From a checkpoint of a small transformer trained on Wikipedia.
Size: width 256, MLP 1024 squared ReLU, 20.2M parameters.
Training: a variant of Muon for these matrices, 522M tokens, 3983 steps.
Each number is 128 + 32 x the weight over its row's rms, rounded and kept within 0 to 255. Layers, rows and columns count from 0. Numbers have three digits each. The size before them is the row's rms in percent of the matrix's.

# k: layer 6 attention key, 512x256, rms 0.164, rows 109-159, columns 192-223
# q: layer 6 attention query, 512x256, rms 0.158, rows 110-159, columns 192-223
# v: layer 6 attention value, 512x256, rms 0.159, rows 96-129, columns 192-223
# o: layer 6 attention output (transposed), 512x256, rms 0.21, rows 96-128, columns 192-223
k109 109:098081106085166157125094191117126123095108199185130159158138158081185053133152121162114169108061
q110 101:117077090157142120066088125103131147146137147130153119094201125098159138130059146108150134104095
k110 102:136173112121212153107136108126146148141189133123155162123179183124084102161147063093177167185132
q111 099:170130192066130173119080127087116102110131146135140133104115164175093073116189114079159081105106
k111 105:098098109108130143110254083124139157169100138149146166157096088142155092110118153203114144168128
q112 114:153092165198138151177118196201168104139127156066149139133099144136126105140126148125154161132087
k112 110:123080129083124098151149100178133170160062188137127127157113153163090128112106159109069098118153
q113 112:173123106132192137121157122066195091150140148176142141125152141144137109146120121146137152067181
k113 114:110116099139155111135127135166159061051173123104119218147146143180095188140144113115118079104144
q114 121:160118106123097140163089170136101108117097166090139069163117166087094131148142130141169171065142
k114 118:129113161101138094101103096136155138161129077161136152137114130173118146150115111098158105132123
q115 107:120167139048180103173127097110170149108124127131132142085108165167128127178168105171146116150123
k115 110:132154174163135046080135132072141092106148160158129125061109109088147113110150145113134169114112
q116 099:121146106168145074082114038130065142142149096174184170213135162146153158107161136127133123140143
k116 107:116072113130094143152100125102138120087115115135077090069132091164139111077106122191107102174126
q117 101:159098122108090124117096120110105112097127138075086149147120081119146141175181107136119125173116
k117 110:097136098121159111130166119126128134137106086172063106113158138054135134090165183138099138154152
q118 109:093175179138181157138160078173110125133116084101075155163149118106116098160150168122116132119143
k118 116:112124106161114082114166106133102152119087106099116135156143063102137108106143150104104148102117
q119 107:143113149116088042070143136136040102118068150132164159096099134158094127173141114160073101178162
k119 114:163179144062130137138128097116149146078140173142151143128118107133097095112099084053123167147086
q120 111:107129168134163144128166149133072049122110098084144109079152150113137128136141133107102057111124
k120 108:144115116171165130122121131160100153200109127132090091189126146127147101160157104153104187136157
q121 113:113121188175116135089089170123117119104148090124127142201146177149147078112161198150134129081162
k121 107:111138131105168176120143135119118051118068093090173171164064107104126128124061074146137137118131
q122 111:157150082094136106130169069068158187151154092104147108190153081129130081120198173095168101169155
k122 114:118154155232153144141105141157135111122096174115160114130101120146113176110126111188129139175146
q123 105:076085147161148112114115133121112107104130113117161112068116166047101097107123111129174119114135
k123 111:122153136103170123111133175146135078121139110108102086138174129158102140097118138114141094115103
q124 115:071133129138148135094101101065130139100177134143098158191113116153081087158144172073168140111202
k124 110:169142117051157101105077102119158109097132054144173136088099175179145137130095143091078115137087
q125 116:070088048154118100077099148132110147111129145158082113045164157139111145143158072184143117152154
k125 116:131121149153111141166083135095123164125092147146183120179062120082108118122186128103121128153121
q126 104:114155120147152135112125150128127111099130160091182099086090103162098192134120132120197162160126
k126 114:106153117164103147122149124102162122085175062170140169118115115145109122130077135136128132077163
q127 115:149166187193105083093108139158039153142110157143117070118095135108121108146117047115185111113167
k127 118:116164136119107140091119120152111166125125123103082132139137145185141137101129183170127132107158
v96 114:180075174166109087138110142159117142111128148110105106182112082129109106165049129150159123124180
o96 114:107102112044166163109145075120084106109107089057161102081107154159094124122156139195094112102137
v97 112:128129120163169132131145154181127036131162122119127116162122078165142112127124127099116049141160
o97 122:117122137127170177120139158123124095100082064165080136128108109091163106123114141107140111095118
v98 111:134140117130102077158050054135140145146081186115135116144150115140063087043090095101068097105116
o98 112:075115091121138128107126131152144132108129114121112098190140125197128158142145116140207132122140
v99 110:122129110116078105104154106082138197145155133111106128095152135128106160108138149065146134119062
o99 112:111140137121123126148128141156142090096086075165123121184152099115121097208109059110147140120161
v100 106:132144109183112174112131108143132087214145077161133144152127100100134087124108153121136140147080
o100 117:169102134100114076189132094122071128121146109143140154125085135157111154132105107108088143151179
v101 106:156159096151109126135163175115101122146092160127143121060130059138064166140060105185131133080172
o101 116:152112155140195150153142116156137144131110164124104149093058174144182057122137105128133108151096
v102 106:110107097110139177056134023085146193183153120158081133186080103124088151109161150118133143106152
o102 111:102154098133115119168186077118128109085151110140106098137115093141120078164083085094154148119121
v103 103:177107202145097181158146146188120086084153139096122103097130095135104139145140108068114155151132
o103 109:158205092162141146143110051144173167110164133163177140172138137127130169150098185120071179154125
v104 106:104112039169104159120120149139160119131154156137152098140113147121125106118108082147104160137156
o104 110:132121060132150153226145064143169060141106093196149133112159112145141145129106115091140127126126
v105 109:143108116138150188117118094198103107121119161130105172090036106122110164149172117157146090149149
o105 118:141112101137136104093162128110107141164157149136072169154110135138151161157089130055157128069124
v106 110:134163173192168170125121104174173163103149114144157171151144163128170139131129107137156100164100
o106 117:126107096176088108086149132124132117133112157099113095091131118105105100141092107110137089137155
v107 103:144129176133133120137100112172078118126143043102109098148059074053117138118098132119150169152120
o107 107:145146100143081084153142102072118126137128153169154181136143129111127153134192117146077120168139
v108 109:125143125160157137119113159138125107111117106097158092126113086131110188119139082157143098109098
o108 106:117104094078147161135175099142130169111060119128173117125117165132129196096096122083053166147168
v109 117:131131140137130096064164174147121161145100132124122104077082105124135159127070150158122107155160
o109 121:188112103147146153100108173131135109099161113182164140119077151107111085107185086147101138160154
v110 109:191133133122180071105124068138192161109111151170129210120140105134164135109118158156143141110138
o110 109:117098141090148092128060140125087126183085094153128072136088132135129172090175117091137123128133
v111 111:107138151093128076182191114138103137168130122096071095144116111103135139092103143155143076125095
o111 113:127149123130163161097125106105165120168093121111148197099080070089153156147090115108164176108139
v112 111:146088174194106105112066117154156172128089166141102086145150097127115169182106137097153159150142
o112 115:068087152093123130110134123123105095086167103133114161150178086132126155086171128134101112072086
v113 110:174164092135026163117084177171094176111088149105115113103102103111120209150160157145168113111092
o113 117:132135168130124120160157177119143160112214146115181128148168104122108174179143136108148123125108
v114 106:082165160108175098133135077161173075116157138150087057089116152125142135091123136126164126124152
o114 102:163131091117168146109188144163118180064126045106107168128122105128143134142098090116172076115103
v115 107:121083118101156136140112162170162100181095106109125134130149094136131207204128129147160151135118
o115 110:102130133112077088157101130108145147048146141161077125138149124124118110088156140150190123069133
v116 119:181071207132160128132136107140084116156148094134105118172164145128157136127111096161120125143130
o116 119:098142125147121116094102097099117157120066137124200185120105106156207149163116169061155131132163
v117 111:150167108144150094149086150130104151115161106170131180169104160099125090101088113146115072149123
o117 108:134138114090109133124091185124093135132103108097188109162097100123115151130162176115115167115129
v118 113:120124100137145147084125134109112142135129218138137089092131183079074156080160102119144170115143
o118 118:089101188147112161115149059096124054131079088071140087175181102162138088117123135121113094097167
v119 103:067117104135100110102129110119089125204068119136100174182113086127111100150132127145091123106097
o119 117:160144144128146155124185130177124117142125122114121128130130209132113135125130121156100163121147
v120 101:067123145099100080091073139164140070112120127127076109060100146180146133155135153113116187146151
o120 110:145157148139131136200148146152120107104132129113123166153169133132085119141153125141107150166082
v121 109:038110151157168123167159122136090124126141069145126143162140132139122171104111120090123156074113
o121 109:185077129127074157124098114163190112152127131080128123170119136083119088187150136106166182089153
v122 116:077133210153150094117216119069140121139142066096133138124123113125145097167158153090099119128140
o122 119:172108112106129157147133165113155123163182139104087116127172104124121194183128080140129136146163
v123 116:140070159140133153093108134156115152176136090152144123127140107083055106103109118180170164136138
o123 124:127164111154102087161045070185192129118048149124148100120118099165153136141148104133077129120114
v124 108:139105140148117155157180085131142164132141136074103163120103145137124130169115110141139136095163
o124 108:139135093144112126193089107101053133177169096148145092140143147158147136133137132133168162183132
v125 111:166182125130109183115114173175129176112143132166109098099082188180104144103120093180142139146136
o125 111:116144121175143065133109116099094125137117098146127144123117134089072197148123125074075127071072
v126 105:114117119109116151149092115143127094141151082155138124184093108137187132165127159135110095107148
o126 110:111100144148143162131120183171123108115061180123129196075127016087130082063122117137123097097121
v127 103:150145118172147186086090058109130148134113094127127118092154156172176136179105088128080129124117
o127 105:095126100098135124086104176118119112162127143125176127126130188097127066163156150150167093121102
q128 083:097073166089074144187168157163041079144093061198116162118097177137161099109123115135105104084098
k128 078:153145144118117075066190090099149145154123117112162143127169147103112165159189140145109119114129
q129 080:155100174156158106188161133125097158200163092141128112115161140149132111113135148143053108125177
k129 084:107169099113138131107117106109146126149109143160137101131098111109168073110201087119168174148068
q130 070:159132105160165076132133108113170129138157138125118135080094095107113113118169179133139103125131
k130 074:156102107173152201137157165103088135113142088165108150061118114148189178079151145066121192166091
q131 100:125200164157138122102047111139170182091143153133121110097147087125117187088094150068173147165163
k131 079:077119156096140094177071095162148093141158129122141178141122169129115131142096151174074070165133
q132 084:152101140101140139093179192115077118155131166125176143119120148122143133120103131148055150142117
k132 073:117086145118140114121105151096129140143109117118162098134089119143166087145144141108135156139124
q133 070:150198076151158127178095121123118083141109065145158125119100120158106131116091083139062137161151
k133 067:155106122121121150106163149195110130061124126117053123072170142121175118116147110105090138109159
q134 084:136123087123097202187194106162125094142120138102155097066130136138143111142129122114056156152111
k134 075:055098131131111153128120171095149140105128065135119116142078116153187130170153122072181126112106
q135 085:128155093166124126148100156126146113125130107194115104160105130053159100084121120123143136113139
k135 083:099159119098114088144129116173099121061166147110107194052166182153090128130137147140044149131147
q136 073:093108166092153105107144069148139116130164089153106124080119149114158119152143113136156121098151
k136 065:124158156169107139173112120080107096220137115094162137090109144142073101158078069135150119175153
q137 087:143051132122106119117144160166138136147129102078186173108120128165084128102073165165133129110156
k137 076:190056097143176164082154153083122122114110043150141079166136118139166075112112085071196139084096
q138 079:110097138113095138098075097099109108124116104208090135115104137130097162153233086136117118136101
k138 077:137120144136082135170152107106165124196093072125102189142077046147135124118082085142156131100175
q139 098:129109098176130166092121111163192119077166116099106081088136209167067125128144170189127118114126
k139 095:144166099136126110141107174090123151127101139161119104135090114187155159026092141067115058094186
q140 085:130121113158101071133132186153141168105168145084099044111125190116150143099123091116138168134085
k140 086:145131183093134116133110123176130141079108130098072157092181144110142157052091157117128120131175
q141 098:086147112160128156086173139126118180131136127172074149199139145119205127159143134117130120160127
k141 071:109138128133141141168125088141133104094125126101083192112123125046109139116166205154042208185118
q142 095:165096119097127162085105157128168080148170127099167181123077084123078069146134164177153108094145
k142 081:107147078141114124085129097151188129138152177126172165119126089188158118157094099112180106151041
q143 081:113100122166105077134173148149049094143177095071109114114101154084135098116084107122087102123144
k143 091:130146133115085142163077134141157068097152105172131146071125156143129119100130215194163159127141
q144 101:121128095070075140108131227114112143133147139078086071181108098132151142133103089116148091173130
k144 093:144123148150146182109151108109136147136132171036166151119125144149117075130158135125079166142134
q145 097:130128122145093091225159095110082129123117159156068167157095115129138142120096086094165145148143
k145 092:141127200090133140093141123070047150157132078140100095134119165097149124172109047085146091132093
q146 091:128183108193091135154103154068119097075120104185116152120090107138130168119180145138113149128168
k146 083:135131144163117150094103090126130141177153073190128103137075060121135141104183098100119159128155
q147 111:169113169113086115098126061108155121173164160097154119088097161099077111170129126141116130079137
k147 091:092209079168090156110116149172103090145133077120119128115123147178097088141142133143196072108067
q148 102:107134129087123101166081106142178165079114166071090128152086099184098153140155119134181149151101
k148 096:152178201101133123104061151116095155177174158135125170140065122101068172128104132102101108153126
q149 105:119098123099190158130085131127118166133060144150139129140184144115175044153114112072169077158153
k149 096:086115117145175094123177110109158154106068131096108177085120145103111134161086135115023169151151
q150 091:140111158162129137159123108127147088124109164145100128139131109161128151085070146130161109098111
k150 087:101149153149113044103086162186157167146086096151126121156169121157192118129144139165176215129133
q151 082:113130119120101153142173172094129126184081139168171166094161108058163128156152185114075125143092
k151 074:132153180139182115109086089082113081124120118104110144108147124049170157103109109118113183142158
q152 084:149170125144072142102127097136109106176148176107167120107203129120145079086147115168101073151151
k152 075:096144163130064183119179168144159070172131158136095166077103115112078147123072173136115115129163
q153 094:073167134094075114127116148150118061135192134147136185156095144093091161098140155212104078081137
k153 100:174159129093149163103148100121142102150210095159145087125113113109180139073147145127195114175112
q154 099:082172122142156169100212157128103117135130113127088141137149183130136040134130117143108078088144
k154 092:156081152146108107116159101147133120109116160138165107118181080141137126167125184167179125209123
q155 088:101139084155056110129123068106141123139083186131137120172143155140114150126170122152141109128108
k155 077:101156173100183169135109164150129141216120087130142111136212084113098131117165172145183135148132
q156 098:172172157169097109181159121135109093194149141106135126068102132140164147140127122111114139105135
k156 092:156109189138133138130159181106159152155171116118089159168112097090158185118148161110164144173119
q157 089:136093164076118099092120144090131142148114112079158129123134143164105136127086126119140083109143
k157 092:090163134131124103152098118099115124137132133111114099103088199119114117131172164154153131106113
q158 096:119158037160156182144100124164086147135144129189105132114157092102119101131091122127141158153160
k158 089:130128132164156197103055139116109095128134125157135101123179131140148162155082090106126057115163
q159 091:138099145153146130155162175129118154111102105156159102113101117093180140117152085149060152172109
k159 091:157085204082177105100092096086096150151154137139137173128130110114121139104124094088067126138154
v128 077:095148168158070156177108118115148159133141114085147159143111149108161085058127135105144123145121
o128 076:109137052178156063074174107114123139120140146227143120117114091132167124120150109126111125138114
v129 074:196179152175151160123154137088155135116156094133122097096098116102133154104165113146116168094115